From a checkpoint of a small transformer trained on Wikipedia.
Size: width 128, vocabulary 4998.
Architecture: LayerNorm before each block, rotary positions, biases, tied embeddings.
Each number is 128 + 32 x the weight over its row's rms, rounded and kept within 0 to 255. Layers, rows and columns count from 0. Numbers have three digits each. The size before them is the row's rms in percent of the matrix's.

# layer 5 attention query, 128x128, rms 0.0822, rows 0-54, columns 0-127
097:141168105097105114143105120170128150135204159155122119137152163114079152129076124123124132138075122130149094098130075153133127090179104119148128066087140182177118079099127111134133125137079120164093061116101137156114090081073133119112132115130091143133121115191205131090145088213143172103110128153149165160140087132083140119120231116133104140113150131163155106082034155138127130162149
117:102176169115155076127150134124114046085118117155204099135107142179090075096147152140123091094189130089112109099140151179141091126112138166122085148153108146096168142153180159124118164133135162139159162106172142105102188177148078153105117146127093118105167123146122132147138101083129129124128088092114106188123081163156077167114045163101063112115159177080133119123118081170148136183163
098:123175138152154125103111157104169132144117142082164121162082121178084166097160130140045159126209122150129148085112197138152113145069137110166132172098066100080202131123154111118155138116130117088118104145147083127132166151182124131076135159111110140103178162099127123113125130121079119150133120105119084139129186106180060164098057173113125142092106130080119087123153111086194143097164
089:151056106152103122100141114131128180150092129136106171125136127099149154131172133112124123170055093208152151153121104081181112136082107072105148085067132151099035145136105088131148104194098112109172151121146096097160099122161117147134115105113145139092132153124110130154173093188133114136175144158114106139125149090108187180170153120168131177079134112089148113092065141110165160120053
101:123170089212163132133151110096158135127156126116117146106146135087121115165102119136109220093148125137096105111097166227103116120113126109126157125132116140147120168131112106103136178128146149152102172137142126102113090139142128044128119178130164110180134113106109080087103117061074140132140102068178115126114112141107075115109154111111153161212036148108148179108162133118088100141195
094:100163180082152100106116095090107156160125156162161141091078109132091094126091162175099082108192107136157178080117147158135117119112147093135108137094034132100139122138150118189169185161135080137094131109199041111151148190149083088118151108157155153172144120075162138088131137128061165118123127129121125131149123118104133139063177110128110112089176119096149116133118138187169117122100
094:085098107177117153097158158124167124101090125108155111129154165086155082155153163127097120126020149112114186171118086139136084108123122160131143111131167137142077201131182092087102111144132202146147150113112164146147062124133109099136096125102100178159131154094154082159150113092091095158172124109109091117136151128179173151151049088132176184178097129123084137131101150126124131184097
108:136094134112166155143138079109129131153127174083091158152159159049095138120110114152162116158121129104139203088129169134092142101120159122115110096135145144168083091105117103205125141122093095091125143198164144149152075068070135098165120166139198138191068138102141102084131118101058132166122158137124093078128157134086162143095172099115110135203143156145139159178115188127126110117113
113:111150152135147119124108126138126176094167206132122122100118162161116162143150072090117126104117108098139155088093135108117083054170121107128150137148109075124207104144163100129149120163110128145155171093147112161115169129091035124130166152165118129118167130151117143130169101087083123111136092115193146160088090124143097114091167101129112114100163143139069123134220062093142186044147
105:139141141142120121065185196133145109133174107104197084141081106134171128122167078102086165127100179139151168115149106079169130116182124177118140071147169135121129143185126111086160119100122136136159165121140112144105094195143088146140108098086077143124113154103125083157135095115198119151125130117021082116131099091139136173152039153159126124152129147088107125132097093079158134112133
090:146083093148134063092116126068134168172185069099113172168123138138116129165102153115177151132116174119124069094116162151132144176062132132131121112174115122188084131118070179157127128111086079141204142178157171123097119105142140117131151212128124138166196075113100100102120117113108114122154143142138155100077140072160147174105144168117116107121122141078088169139184137099094105112116
100:085151095153112112086123137134099066099130116120124139122054072142139068134067175107138165087201108176200122071130118176061172168166151156107121150147166112156170108182118132123136151137217158127164149112096096064116158165135133130153163107139104077125108136120126132101110083112179136058098126136132162155120115095118092090113179115117125099117121149153084187160139118130110138151156
104:181129101139141141116192130159095153147096092108111091145079127112149151134149161091088128143095052159147146125102151114161154202104080186103101156064107091124112118098148142069066111117099169173131167156134093148162163134193161110102150087134133155057091145153133134128093142137155092191127126187169107083127118087103181110180123138138179150167083110124166092121164092109098108139119
105:153167085093121170135122138070127131187143059069090159142083081066094169137067138079173141114138099168136066127124104120126192097111128156154121118132104132109137118099121169119147138111164150051135141069081161144107095227126096165155121146134117104166141096093134094097121114139076165111134144151132127137180151157169190131088160137109146129178145142110108145130180140098160138107188
095:152145079112132127181147057118156117088134127145100062120142150169156147175139124084121101144164050076152093112183137101121127142139084134096117117103090164081139190118123167133086150084187206125095092178166120156149146112094160104145105097114111136115094104175136179100179168175097169077124107154147214127105113107084128081142093115146175122108082137129095136123099121148154135153141
107:128047073141148138134171124156147090102160150162162101158091170128109103148131170093084155134153180177172147121085110121168138126074116137116136116112121107168091120144140088084129138065092084133138097151082164158062158132047155156148122095094110136112135134165105115103168040099115117123104188121115176125132121148161160155135190162140119151135158090108098100083106143118173209109088
108:125126184138130117078092150101082148089081159173143072138123120189131143111188118140112129150140138088150115188076116089161156109184108155099134115090114073164054098146155156100127090123126129150202121132108155151113152143131072162097172071108131159127122121143141122082086106182153059143111130113117117100131136106127125126134099106212181174163173063130174091093105094123166120092117
097:123104080139063101115100150145127149130142100069057187131138134108133161109137153095183064149123088152102130134122097095108158183122140078156105112161123168104118117144182111196115115158080110112092119181164155076170067107093177098147149129139121109081159090132157087076120109137135117157071080160097144127134163135073193154088156131120165171150141114113075126195113166116131170143122
093:084116155074087150178100132122084135090074078179183168132150161132131099127149104151173108082131216133102110174133126122079165099165166130134148124142133142117154176136095108140172083065157129109106128159123145109170119034159183124133124139089124114108164107134126128162163152084106130087138136063113164143149133129098155149065071175151109132093147105098072193135133157093085120130106
112:159112126136140191160160180057139171092114147133115124113124137143055179131120134128171120079142101171084156184141118125187107114111144172142100136091102120100115115080067121113128098068162056133121120168101098133105155187142190113189135128135151134109120116125091162113124129184170189101129110136120161131174191104138159094083091099051152147122141134113139162091092117157169081131083
105:179119111156110112118155146162066190136136085151063131120133145141077131160107150086153142113064133157117122160067204145058124116151147151125110170117093125157125135142092109099176121174127094118149161134096145096111130134132107134162079150141100095044082163145082191101123166157111110117147153145104075152076181170154100094173152105082038138112124160090138157141136137145154134170140
102:142102072087181090077142126187108156150093096164125116187152242104149190138120132078141122166101100126103165122153081191109133076139147160102102101084083159103114106178116157112114144152186125151135161126097140087142117128141113121145167130082150146176113161112181119153131131124092181112116097119109179176124104097105099123148145091146183112083110135147163161105109102078170163108180
100:103142105126142144087141090157132124151156086130165130168103178072131112105232140141131148191174144124144075068167166115112167082119128129103117127082125098126145141108131107124168085135086075187171110077152098172100135140120113140086088181087120115119170140142105185113105180173133159107126107167149113079105135184141095105064117143083088139143206110151105133089115113103145158183132
093:132047073113128173093154089125098084133094157103134109112116166082092171187174130064144086161113133149145148126114147133095095179135075122059157145135167083119127103055166153120129122114123113112130110109102150093175123152133099130110088142085103158116164106126073141153168166114116114153037159155090166134149168135182155129182115097151149119141152105130107177204132188109159121153149
111:117089081144121136139118118120107113116136087087131154162099130124137116140124108073104172202120063041099082158140174115151105142081075186161123098124193153143124159120155129146149119088159097080147098164094137177106115206118112109154129092155157139118147099084120132114109175098147144119183134130138147160099130149056101198202146130100113147147092104106146090106075166104151081141183
099:127159068118133095087163135131054107114164189231069121091140159130076124063111142211134098155172096101124128096131159148045104071155090131103123150149103107140147165111132166076107132107184131115092144107140123094109171107111127137132130129092155138152121153097170138108109153113125183131139142137094167167141126102079090112113150129141155108141144107177085168096200107075159141131146
099:119174196156125037113168166163176140067096104139158104078075123181121103181165081101124124095104100113125130115150156126077108121155085155115103212098192182154090085154138141155148113124154121106131137124142106055112095134160125134146133130134159151131132124088083061146125100101158162091133186133202111097071154122183082137113132138119154144089152147145132097126146146164153118111106
103:111087162071145108171136079165153113082106121166158227090136083147099115181123093121149132139097141161130138120133116189072167048109068127103100137089158150142129164147123125168183153131056170118135141122112162125107168099086096145132175138143131122131183098115187067097161126133104098134092142124122102091141133094156104176116133098194126144125225122080125104118113115133113150114147
107:110169094132147184157144195139128147171163155084154106095062149061127086095120110089145115143115142095176083112098083128123124144127076107115096146104141114110152125149159135154104153142160133165129139101101145071153099083212123178109123162153145166161115125110146133108114178150129121163049131105173143119168151145154142179138126156122093084073104128170190124086145111083148097116234
107:092175153171131171157146134135099055135129111137081099172195093122159120151111072135161125174166095134166105103123138137104082184089086124131152123162109105154130097150141078128212102104132105140106111167120113127233077166170098117135155137104157155150169139120124096120142195141149132113137105160074126065168150122124110096136149124067096072112060104129171154171155124115147151136098
104:183099122147111123095125118187099158208158151146200161109117098138131094127163093125124177120134169094102082093156078096110129128155140181072135125166124107152113131169150124132209111146145120083162111138115176160117166147189134145148110060113090104168145162090175095143121135052109120123157096133095123057133130108105101120099136130100147111064149083183077097124077160164161139154121
098:087162097109119155087076163057160152145137048170134104094139155147147118171098155169136150177114097114115093077110089091127091132145101134094137176107186158133137111098092182094099132164087114100115124118144110124139126120125147141171153161028136098166133141141083152162143090109125121081178121091104111175155134114143154165095181193131115087171161102104143161129144157138064121054155
105:142148155160107110158125071180157115132156118109147128155187118094138105156214129088139136138136161119119130130124118143172135194113090083072141107094175148134158152101142169097116152158119102108119114119108118143101162115120103167059050132118181128136094184106155089124103054151161126196110130100125051141101113105150137107093135066195138110154187099094122087118138201142173121137096
093:084144158209085088134165157105131080174157144098106132090102126077131139142193155134108173142123156129144101121148139142112147075175113169120115071125106146131157136095166141182088105101104074084115114157128104144145192104171141141173132167145093115090127166091149142150143051107183139128094137118089080122160158099145121139115100131133179168168078195143142145128092232108125090117124
098:121147110109093133084117119203142097165133169092160120118156135117120118132137132116114113166124132106111195142103047107200123107144095112174198143126118124127101149133143087133090125122119170173103072130141152075143157072081067209139106133121054170142123170170151049128146076193135079135119103118090167138150138133120126154161063097120114115154101093120163143170081138105138127170126
102:102176168131139076133179106141118073101105107143122136128091128192153146110141068142152178076160125113104118135121161119133119099147181135161161197080123157159111172162124083149135145162166103084112162147107141163124078212132122099133182188071141164114184058060134088164110160151093165076142163113147155152120084129095115083133156153096089112130115145165086131116139119078117105150134
096:133149190149149115162173090104101101134161172126103088128238143099130134116118155112081102114111081125156086174169147152107107108113146176111138215171126163126183071089143099058136139136125120184136152152099089099126103107128095094127149136078114117127194154118136205132128071086137137091168102092128114149161079109130113125111154124120179107113173108115095119122185118150177146166157
101:103115163119126143094163154093133114186109145125182114171079042135147131145149107072115128097112102141141200104090144117097122158164093069129098132154141163146147132152138108112109118121124087157101130120151141107119076185182135135133138185105134117128193095139084154174113162121122177117118127097125154127113146139187133246098174146127116090171110144149074151100070096053157166149153
107:161065182108139123147080152121148121173150127139171142064159141139127081050139146138112167156122113152156102189178081129098147163120138198106150134097124184144081089148106122158145075173120088082148175070148131125094128113091098133130089080088099081098170099160145125132171102126096118148187118156092079093114105156099168161179104152098165183137100121121153183135134093125171124107141
099:106171092116166110148145146071226083105098155125168151154139117102147137123150119071138118136124192120165159104140101103190143094131133117129136160107099146141089118145157151091116145140161163167099161107067093119113146149122134158111175068167137044127124133153083157142128220134135116120118199140112146130065165086064092131062093100122110076102114152154121100155103100109080105118106
100:093145104090132191152102136128137170085148146141134093135092141054160154127090148086172145178102108111084151098127120080129174147116138106123116122072123133182120117161136103156160050085121137125111058182165154132107117144117125129091174160151152174117107170110088071180112090119132114172124122128190176112082121092102152147132161127143155099105133209153076138177123055093139088082145
104:116142082132223085123134151098148144121146134083159120122118109184103137141109185194114076133141094144174167129139118133079125122111106102178098127156077172108146110104146187142130087139166136101093072112109103136087130135117143116105152163122130087109118147146160122088142120077122137055169133171165112125103145098147147127098163181164095065213138152075139154080104129154189060151171
094:144104093139161120155097083093108175141157119175143167191141090141147154110139129123120136099148049141100118131064135123091159143084118176111157152188107170047066161145147086127128163151050121179097183056161189101147138119104179131096135152142172103115158148155159155149127112128146088086114127115110121082167127155138125091131068116109194107172157115100133138147097083106120089103118
097:073119128169175139156146167161126117114118084154127178130134144076099093115087081179135120073110153123207179168089111133186154110104168122175132128103179089109124038163098142142077088115130110175129155130141141158102100151162123141142097082165158168164094081196102134165113088156136194106155114180133079130109121156100117058098150115111181149124145118153097154145113132121115079127131
095:116094106135143096091140118130092158077122117088126126161152079134098133149191166114134147154140136116134096127130109112170082113162147147111123156162127111136135180154152107161103095106184157138074139141135036133127173122146193113082160085123114116131141128245145143134102081164091061146149062118132078145202111094160153133079072112170133107125154178164124122134128197090104135118109
110:161132139083107126125158103123100168005116138176123106168145193129138152145158152187153136139166114140156120183096139124109118137144138097114159142120095085150157162170105119178124166164110133106182098132072028133105146153085113161071149120165131114215130130162086131135173094107081123097177072134124107107103086151097172128140131111087103118146114132108062142103156135137150136096102
108:105098102133095130145158107088095055081123177116060115127139082091136116081133149102113145072102191138095137163181118159166122154092133099096153133164142139075139140123154148138139112096136158199101133118151145132145206156125112138153115135148137234114128146076076148169136196088117124113113069073122092147113117195094086158131104130107107166186117139134128086105094142111089162109144
095:131168177117147105129169140107167108165133128171146115096166170125090103110162168131093116171152186098122118049084124092178119115155073118204128154127123106109151178164120124059154136147119084154154153089130161146099133141137103072161122099124097112133117139143074118139104088104087053149132145159220126163061157102133129094184151072139116083121114109102080142091135184156158110112128
100:111095128158075138088131146116174122155238125122111096110134129160131187133165107134074125124141156146077120123147078122085131137112149137139072137124151101178200129128175120106123163138143140112108128113137093128139145150048141183193180096105130066143112154105158124111120087109144136150172122119059096119152095145147068137129104159154129076065153160101092175073075176119119074111152
102:131079175156117135131086136105136118172152079135138169133168124107086135113114145147118130148152107129164145084150142089153155141079148159117123183112069101058119074121127089149117140191136090080160140120136078138229133102119122134077135166094115111099138093153212140106113116167097108121128110083155163189119107150156037132154120161144135101135135147162127094115109137180105042074152
102:172090113107171176120182094145096175112155144149153111150161144129113137137112091141051176138164110067130164055091196120142138130099128125096175167175148131138085133137088095082069117126102094148122143111134118112176149145137093097170099119138073150109150081074131143128185124172108181186135131125171080130078081140196174173150134187111162097112094135117105114119088109107122148104157
105:111185135114165135164088101128112163138091093161043131079126143197091081097136165062184163128139096147114145094092198116080156154076146106083163149116118157089139200135167092132117081079122151167136086141155160139137099135099081182178135078111103103151132138135169073142145121183133125126149144113175137111094146118148096114078129086099107136073126135184143110156147148130134091096115
107:116195160068172135132150129166127166124178137129084155130120140113131079076139171119075167089171162129105095091126115154161137127166149078144183146086126106165148092116197106103129147156140157104118159089104112191095102088114098161146118134084111189120149144130134090208120121148176134172105184098104107143105111089113131111120084117182140162091123105061110081120085064158077129165117
096:087104146127096131108167144134154094067117145121133129147120156090153145175131098080177172167109210088139135135133108060104130127123141129121167123180120144171087151103138096077102155107160150152118115170155139182100143154150154106183137165120142132149110125090125092079177165122159138129094116104121142102183167085029098116093176096140122143211114075120099101078184128069141177113122
100:087110117131129158154106151130136087164161178107155155075104110160078125227179114138149078149101129119115088137144153154160158131144111117182139120109116177091117137148136133129100109120160142135083146139114135066094176099089096129174164147090094134075111113097128092110122156134119139147137128036168132097075129091095111196115147108108181097215160147149161072196150102117110170097094
# layer 5 attention key, 128x128, rms 0.0843, rows 0-53, columns 0-127
106:140094165133077161127102134210148145195110155138106135159127165085127183087156120090087141129107148128161175174121090155111143165069085125184132092108176153148135102106076085052107069094124143104120129121099145109152112100102086166133074103146119130094216097121174166112126108139127131104123127118130126162118163121157191131144172059153139112143145081095197127097135160119177121091130
103:126136070107113137147058190174107123107076094110115136160161115132081137119150096118156123139131150145158144109078124164150127153226167140096163150112119115091235160142118084153134127123120116120102117156120092110136104122100099150105129120138118145096148123097128172137152151169116147122183126121109085125116135108112196076143247146106146128079083124155124120093052114127175177080095
095:082119124162142124155075165071087073130121155135125125095165147122127150121084112179114083140139099079135092118130096141110141128200172146104139153138132108094163152151227144161121179147188114112108174136114138130169123127102135190114084072099139124127114095077164154130186150072070175036145106090121138139160116059107124082146155157160110109111108146169115139136140112194136101135112
083:140233079048144101174093125135169092125079052082110123162096130140120140142128092133131191127149129114142121091151128112104114139103142091154159119110144126069188149171125130085114182104098071131153101102173153121154111147107122111128122148221104076179165154123131141163117109145104157082119098174137117158124078087152127088115104130082143127102093145159101120125109123136074207116152
100:115141176103131086138177149163114130099127127120117138158114169141134111125092141117069121105141142137129170100124069131153115107190109177124106123139127136153148043112102117090113116114117085124162125107100145184129105086178110125061102127116126118194144129151169089157112105155211144216108182063150175148096152136153133138097082079102135132145152137148136119235163159070071152128123
095:119152119131165155142207105108105131121076146156116113117114125140127123116085110141110127092166160166119164068114130201179121102177188172131134145086159087131163167109124131135142190066181117122078160127118110078100115136145087107162152114112111109079107083082133173141165113125131099144138060079093107179204082141117114118148091162148103124229118173107116121136127117068155106138156
094:118150102105161141215165056134150145115182070110082157156044129155084177064127149098113125108173086133135146134116118130183119120112141066116130129150163088162130150139058129149144055142133056093149153149118088085104181169162128070131182166139121159159143149170059129097118061188120109127153138151166115130115106115120124118113084131122139150126100137129092144116131136134086129105136
099:164127178109120067078113071095117137166093099111126166121110116124153114197130116153162163182055143156111119154208140069118147086122105150127150146133131104171066122122103114148152155087149116142150095093142166134194142115101150115072094106122116067122144097135179087126130107085090100115142104166200166146123065173138151133106049108126105114174166108169145117137163122122077165160127
105:054143086138162125094084186148080114085159156072135116099132110129167125122081157139193204096157136119115131134085178098160121166159128141138104137100145198142125139130119108132182110093117135125108094142099158120178139093165112137140164084109065155073148150094143138165144133105136152160133126078122101127076142151103091103184180199107143074117096139106143062113109136126127112186053
108:096138115200066088134134136153100127116129141116178116130165133141127134128143103140150145101078124104110191156141090109112110135150095107099135141113134144125167082124178131133094069183081164169171119118110051112078126152190104159155201163091115160087148111172120093197147093091114107120174106146150145120131100058145143128077154107143119152107134124175129198131179143057103182093095
091:173138149104176146101166087143162069137084122169104169157147137153178138128113123090176149140097098148159100089158142094122135062093142114212109106126154126108043096150117164133114084117086170154113099158155103141107139148165137105065113167115071161104110159183108127085125138164104125106102082142204130092097153178176152105098121117206121161106152110166154097095135130125120183132095
092:143146158141123130122139111085120122082116193095167117137153136156163146072115110110109156157113173149058100100137107118152115173163140121092107113149122095128170135058211160126098106154126190149142088125103091152074119131074159114127169119149128073122136125159094107179138109114166145173126103025180141101161138096162129096073192166104116128146052132103183148122114086182149146124116
110:107109163150145141161130122135135071094124146169145088117171100183151117095162068099148156095082142109138165179149095040144104145156170094113146104138180126156132112140101098150079105165112114147173146121144091208122078164166182118117098062131076135132115088174166157160166115127152093139148109120087101117115154125058163184097132074116100124131142137150140067184144111112120200110126
097:145134149105156123110169127161112225093109198164130143123152148076088101092113100076110135115111107163090183130136105098109126156116034184144102141125107113173079150127111145137111086080111152123087146102108108125117115154141126119138145135092120140090098150169105201103189155113182146122128135107182074129122097126127164090118085066151205079107172120183121194165114128158121121134120
104:112161150113155152135101163174117106083131142108100091157148123185121171117122177082147129114142169128122100108140149187133103160166100082102123177148128069036140121101138113151127120136115186128142075166091084096117118110134109159108050220124117127060149099129145140130132157091148133054151107127152172130119112132145080137078140141164137083163131179155174076112106117140144139130222
097:091165056122131150129170104188123138126139067147116157100142057184124176159147107113143077102143118101179159147143132137120130110120094063084145086123165133094082162100079130131128136154090149096076176085083194100135201101090091174175148137095095156136107116064128140096118132135159127106146169113141087072144120143160160124146105097111142162168100072128155066178146143168113127140119
101:161097155149154150128153132097095172097199107138153153072129086186137042133101083127126156153103162139068148148113145093146111119107162130179122091108163119100073128167078069149088145122100162114142115125145116149132098203155199085082091133140146171184113128100105130095121131080129103159173170134164096125117110196138139079091101081133102106161155140128128166130182143097097112190125
100:138080153092123146074135097186139102099101063162141109123165136157137119145160090185062147150101132150148148171125132081094091078176092131084137159115177107115090071082147115147174093140143102115134150102107132149178105139180135089119126116090128116150156122129096171096114136163130100069183146168096135122189135105173145098154090110123112120168139080165159080113142191231143161147122
090:129113081195121119087156115165108145164108104090114073094175180133111156155097085143153076105180114069133104108049113134162153135098142101109210135141090125102156106079185156159049177129153127181161103125168111125157190130149090104139142160163140130116105148085109137131059168150113099134082113118146143133092138174151150172134109076109169182102100144093134121118158103124161118135090
112:145158136130137115173144105125168126175131138095112139161127097111129139051115114133063140161114126160177147125145093162089146135160119119066153166106183133052127233167165102070108149118088193141128162109065119121136118142153183130169113116103110092094149131205139046133162114138136093124110110106102119142131106094189131121113116069178145187116128082108168152123085108128101129133159
097:143060100073156146114054149136085053119137184156077157120181112148107197050154136115157190152130111133103151109187149112121106107118114152151139166155145149136147161098187147129083104141100212143137129173137134096076188118167144160103184134088138126097105118160148102142139099129123101119168143098108093117140145098134195131070150147100169092158127107108095155101151142136107153098088
097:089105162101107194125120114099160152149047146124118130127103135149090098085104095119160195082111112168126070173102139160138132167117157142105177171117153124133149127138122094124123129057150104126122142099154167109070152049067070093080149129125096124105179166135032200123124152126165135101133149088116114128170148106137132124138112155165122199145129172115094143159149122126156135074080
097:115121133117162087138130184125134140211104143134087135104076135154100190167170102099140162109093109150143103166126138125140110112099092131173110087087164083141088110183145109183144088137115166111113147137154170181147114108136099168150146146083130122116111120099139143144164121072098126076115135122150155114106145125224080175221105118124128092169100126181139118159158081092151178045103
091:109136119093072088117141151155176126123122084174146144082138178082124171116183113102105199112061161136106114121141097113113168167109208112153147106142121124154102093177104078092047119123169193086072147129138149130104188113132141151169145163095162167117122134096110126123139143126157182168102158161103075107106070102169141115115146104168133132143113116196105088107090148193130141117145
114:126125122121099143120121203125123077105063176118110158193147125092194159107137142085128102095151173150088122110137160200166099134138073120150117176102084134123207089132167150077144187138138161154073087133130149092111047123122152181126129149152174095125134106119135103106132170120136145105137090107065112163103138118122101076159145105125170107104132155135113150051082115167162109177120
094:100112156117182108101115146158205177134064123171150117100135151152136146031116166189086110069184107120123082106099159126137170125131126120117108097127117134100097070104111144177156120064129126119169156118119189155152119132162118152063121100141097157138130131123123127126072177115166097192132123118117124145115102127133060156096170186133137114185140146119099131151187121170118085201098
100:206121123148077137064125194120136127160159089106120170136138051148176120160116114132101056075114111138122103088154128044198118057143148069134100125142143125167126101155098112102134129129101135126115152144128107154126141199160142126106134119110143092187150126102157161069099136171068171181127079120148179140123094159099140110133133148151118112131184106152116131147141144090105211140126
102:112155118126158144196190145129139148083143131093086164122155118152128101197120134115183124106196106151127149198078185082117161181073131047135158115148145168148133048132106102100130150122158094161143131151158153122125094120139095127161125150141172120157135103120113122081089189137090129114110154112109091094132114137160163132084112118147106139170104076118117109085161087107060190066087
107:112114174119097154091171097108132131115116168085130127119168163114121083099129117126142207112127119118129116121118086122119160111100158152126138086139128147149094165158114120117139082073132123168102094186137157130124112147202086180056132123162126161124105122133090108199124216136140093062115188103131134123119103150126110062146092159053217106088132111177087143153082144098152115144071
099:163090095190143072114107141109110138088091094124159150126150123117087209154142111173104155142091084198142167158118138120162123163163198180108116044129134112115124177183126085154180095145103084165140113104148165144129093118139136193118106131135166129121130125150158164131125115097119144152105117143118157130125039077118138116108197090147089101099168118072129113066099170132079124121146
104:138097075157124153076142202128156203223144131114125107088128075058155119153106090142102065124096142156159083112139151109165194112154101098154101108158136141094110081150177196166135117101153065135161142098134106143093139141094180076129141079184085114145149168120127119123117107130169137108145127111126158141129079141144151117106130100159161103134131097107095138138131131135212104127060
101:115137106127192166179103140131174120203068065070140159154113141156146087156127100126104098122132091117133162129141120158108143162166146168053230147122126130129152157192078184141102092173091139128134162078151100128122088151105129124133094129101156121136099073104113136127168098153146148183100154129134123113113075056124101185100135149161134056099109150129093103162093110139145165147151
098:121184078082148155072055165096135135122130128138130153056079113169128113191138130169148156056079090078140093165139134124120083113138109120169127121121116086106120116156084090144136118159161151113125166210163130175124107034138154095116136154155108116151108123144140101131112055146145119162128110135120095170148049178121170170134114103162122094142139149109141124120091144098103108143205
104:100198126091170168137142136108117087141154159154148156132161182082209121109121097163143130119136145121142055122162120118129107156157169134122152138131147095094115110096131089152170170144131119129157148119114156104137125075227160124140132131144177116073125091164085093171121133194136140118086133102135108118089181120085069198113119127084094095081050147180114119107068097100107125084112
091:154113123189080114123127101104118217026081115176160121132068194110132092133143106155131127101149116166154134095188146163133145086103177141143203066113115140122131154127128112164119119141168135120125096135086097146037162120142086145119166182144141137137157111108111118151123149101094108088136176133168134098159112119106141084083107174130119153116115102151066177102164140106117054137133
112:148184113124071183143139153097076126154153150115085119143132135058141104145110118127101138106150115103106140108110171133091100158116143146087019148131068111094195143088139110104108171069165149162110094097133118131137097127193076172190115082118142127180142108116120192168150141148091166149058112109098155081092195103143108172149126124104130175106141138134151162105171111140151122093134
100:072122170054084172167171144141129172150132153121112156141110193132179126080134165101112158160135088102129104124085100165141130128168160130137150104115111134131117126135129115113157103140144096067101151077177141155172203052146093163146148129142103109151129112141136117135176151163111137188152118097122135076127166135070000174132161117149120171107124127080136122138161098081128128090161
094:084116080158098162112226119148121114145122104098091119190105169093152136189150031113110139146121138126121077116114129146112086165090119161096120145120170144140133107140068157120153108115147186164079199119107066176128140187148079148171169123150108184126104158132096097140078119153086183162135132119092114115137146083136157177155098157126126098120160133155098148159128142170083165107152
097:101128111213073167152106091138154157187129177156167164130154141092189153085151119143074097120126117083152088112128102122134169199145117106100090107132093178057157165107099174116148108133146135115101146149104153128156071106082106123124112144069084128113117098094124188096136060083111171106157140060139108134153147138145042144110177157148136134143121114105149107164172144117161115089107
104:111139131147072158101152148132115136112068157133043137146126180119078126166122083112174136149181064133103081041127135157158132079097087121146146141138103124152105147066137156111123195081102106118194156112111160138156187167170162088123103143100106139089108145147194150148137141153132149096130138092091157125146173145112115120119087179083122162117122126141140139163109083090071079182090
104:122133068089112127110108115076120119112105118133175075160112161148106140126115157177094094148095100111137110089141149121090197121151138127147110182133099117219125134141114095132194135141163140130104092153074171132071126248140141121135112108128161123164100155101153104091115167118131194128089143073127136144093170164123128043151131106177150111110186089081162088114147131150147156175130
100:105198111111194136131145155170147143106158085053144104168106128114155115104131133106119161133158122109112066123112164083118113134118057130132154124167157103137099151174097147098132098140090102085150119102090098117114149111077183184119080172101096203139144138182105116099163143116122177089152122130140150142115166216154144175101088092067144088143125115083098122075108155120112201169135
088:085137174100161194191141188170142159126147181130074159158130104118114147112111140142185123136130091084127076164101063188079083120113140161147142105075215134111114173102091126120159131118173158157105044154082104101110122147076116114163089139145133096146134133095132147149181113149127102123118116131154134135094112123182104162037102103131103119157104107142136096158168186127096113132135
099:149130145173122119132092162083135108131088126078176084179160088153103111111132115061105118163138170106135142106100154133138115187156149130152155139122164135105153181091203126101075149145128168062084140111141105086096146130158142135146150069091091104149138167160099105149138113083148107111062127129131153171194148135082105118196109137105140080183114128086144189162114173066090093185120
095:079200182115097163075176126152162129149167103138101118124127149154105113111169112106128094162119088101134156122122111115165147113112133102135141095159161144142107135146120150167134125167225089149169089125127159120147096141169162058102172100116146141088132056172045121124136083128169139114178109119132183085138137111120082067110072129147109130090113161137196139047178121140116124138172
110:080142125166123121111112107115109141172153099094141152118129170130175096099100148103137136177129073139125147075079148127176128122144167085186146153107037070121073154132085151100109189124089153127180063118127167071155116079105142177124145150094118110095099165121113173134147122129137129144187106103126134176125140095141114121140087154096151151142106147103183108077188125178151195064176
107:161074172111091080135145094124145125115119092143178152144137179092122168150170133084130122134169098131132106185130150107154088089135106148150133126073138120122081089114034129111160155144129116132188121150069177179111138160180096056196100125168083126115164099110150055157124075175173107150147154197102119155079121104113148120153150084105142149110142135111143110150141095066172118128133
090:156178102104128165107138105159159125091111081108088133053086147124171150161115152071119129076106114119187166129185188152163084087168139157097110121110148199140096097107141148144116109146087141152125121187119109093055112095151176081038090127139126128163088164128159139121158103113138131144191138150141098170159185123085114138119128090162130151179096112111140141124170139122071125087166
102:119160120101141150114073157110104176195066162096171164125117176135161126106154132124186132145151132112078092163157115211150147103102112064133120173160139065070084128073076190141163090110157071098100103153177121072139140097150146136110116165117165102096170069137132130109121123201123176126151172143165135085068121134129120132144150139153158135146132111105117123090101133158138120090083
098:124174166112164160169113123156112203133095193120102151131097106171147101124135139053100099155053147104115142136123060120100075110146127132146146126100146189063120109172129110113150119108154107147174141186189181059188129104151119201122114121112118100150142159146130152121167056133141148062078106147160096093137126114127114089084187119095125125115151079171164118147153108116125121128112
098:105138130176107133107100098179150142206146116131108155149093167112136124120143132050174097083110155116150130070091103135057180172135155216142176126102149144126149069112138110139137125116091149109096119138139097115056106127125122163126138128092115118150117112130150099161101155119110136168111073198134156157182159119140153091086118147219093132065159072109106152117138173136140139053119
099:135143110088118132097163124122152144131133139121099144096143173137128217176154137157093103078154146097088114108099130142128148117185152155097119196122128104146158137122122056160157117127109143118097054137154158140111124131124116089111126104145121157099148101126165177070135099108063067083097152134113173197129140120106171057106129099166156068145169109098118203066211132176118106143149
103:159140117123068133177143071104159110118111152115112120127093089089128168142153148109080128112126165124132149123135146174072115136057086157170126128230070085118081144086095100191079132133130068125141153163165115157116109145152132093139133109184141157142151134136148154140158102181070115147095173119181096179116120173143149098177061148154113145134091095115163109178201137105118101127104
100:122116129144165105140149144065083089124116107169131152059138113162123112122095087137129120108151124169138092116107120061178135157151141111082159145082101106113158089127148141099111130147129071121159127077103119145116108122186062107141098115161090103093148102064139133156146212107135180206168154118068130137133116116144146140151108149136158106100190156090163167124090070224075101152151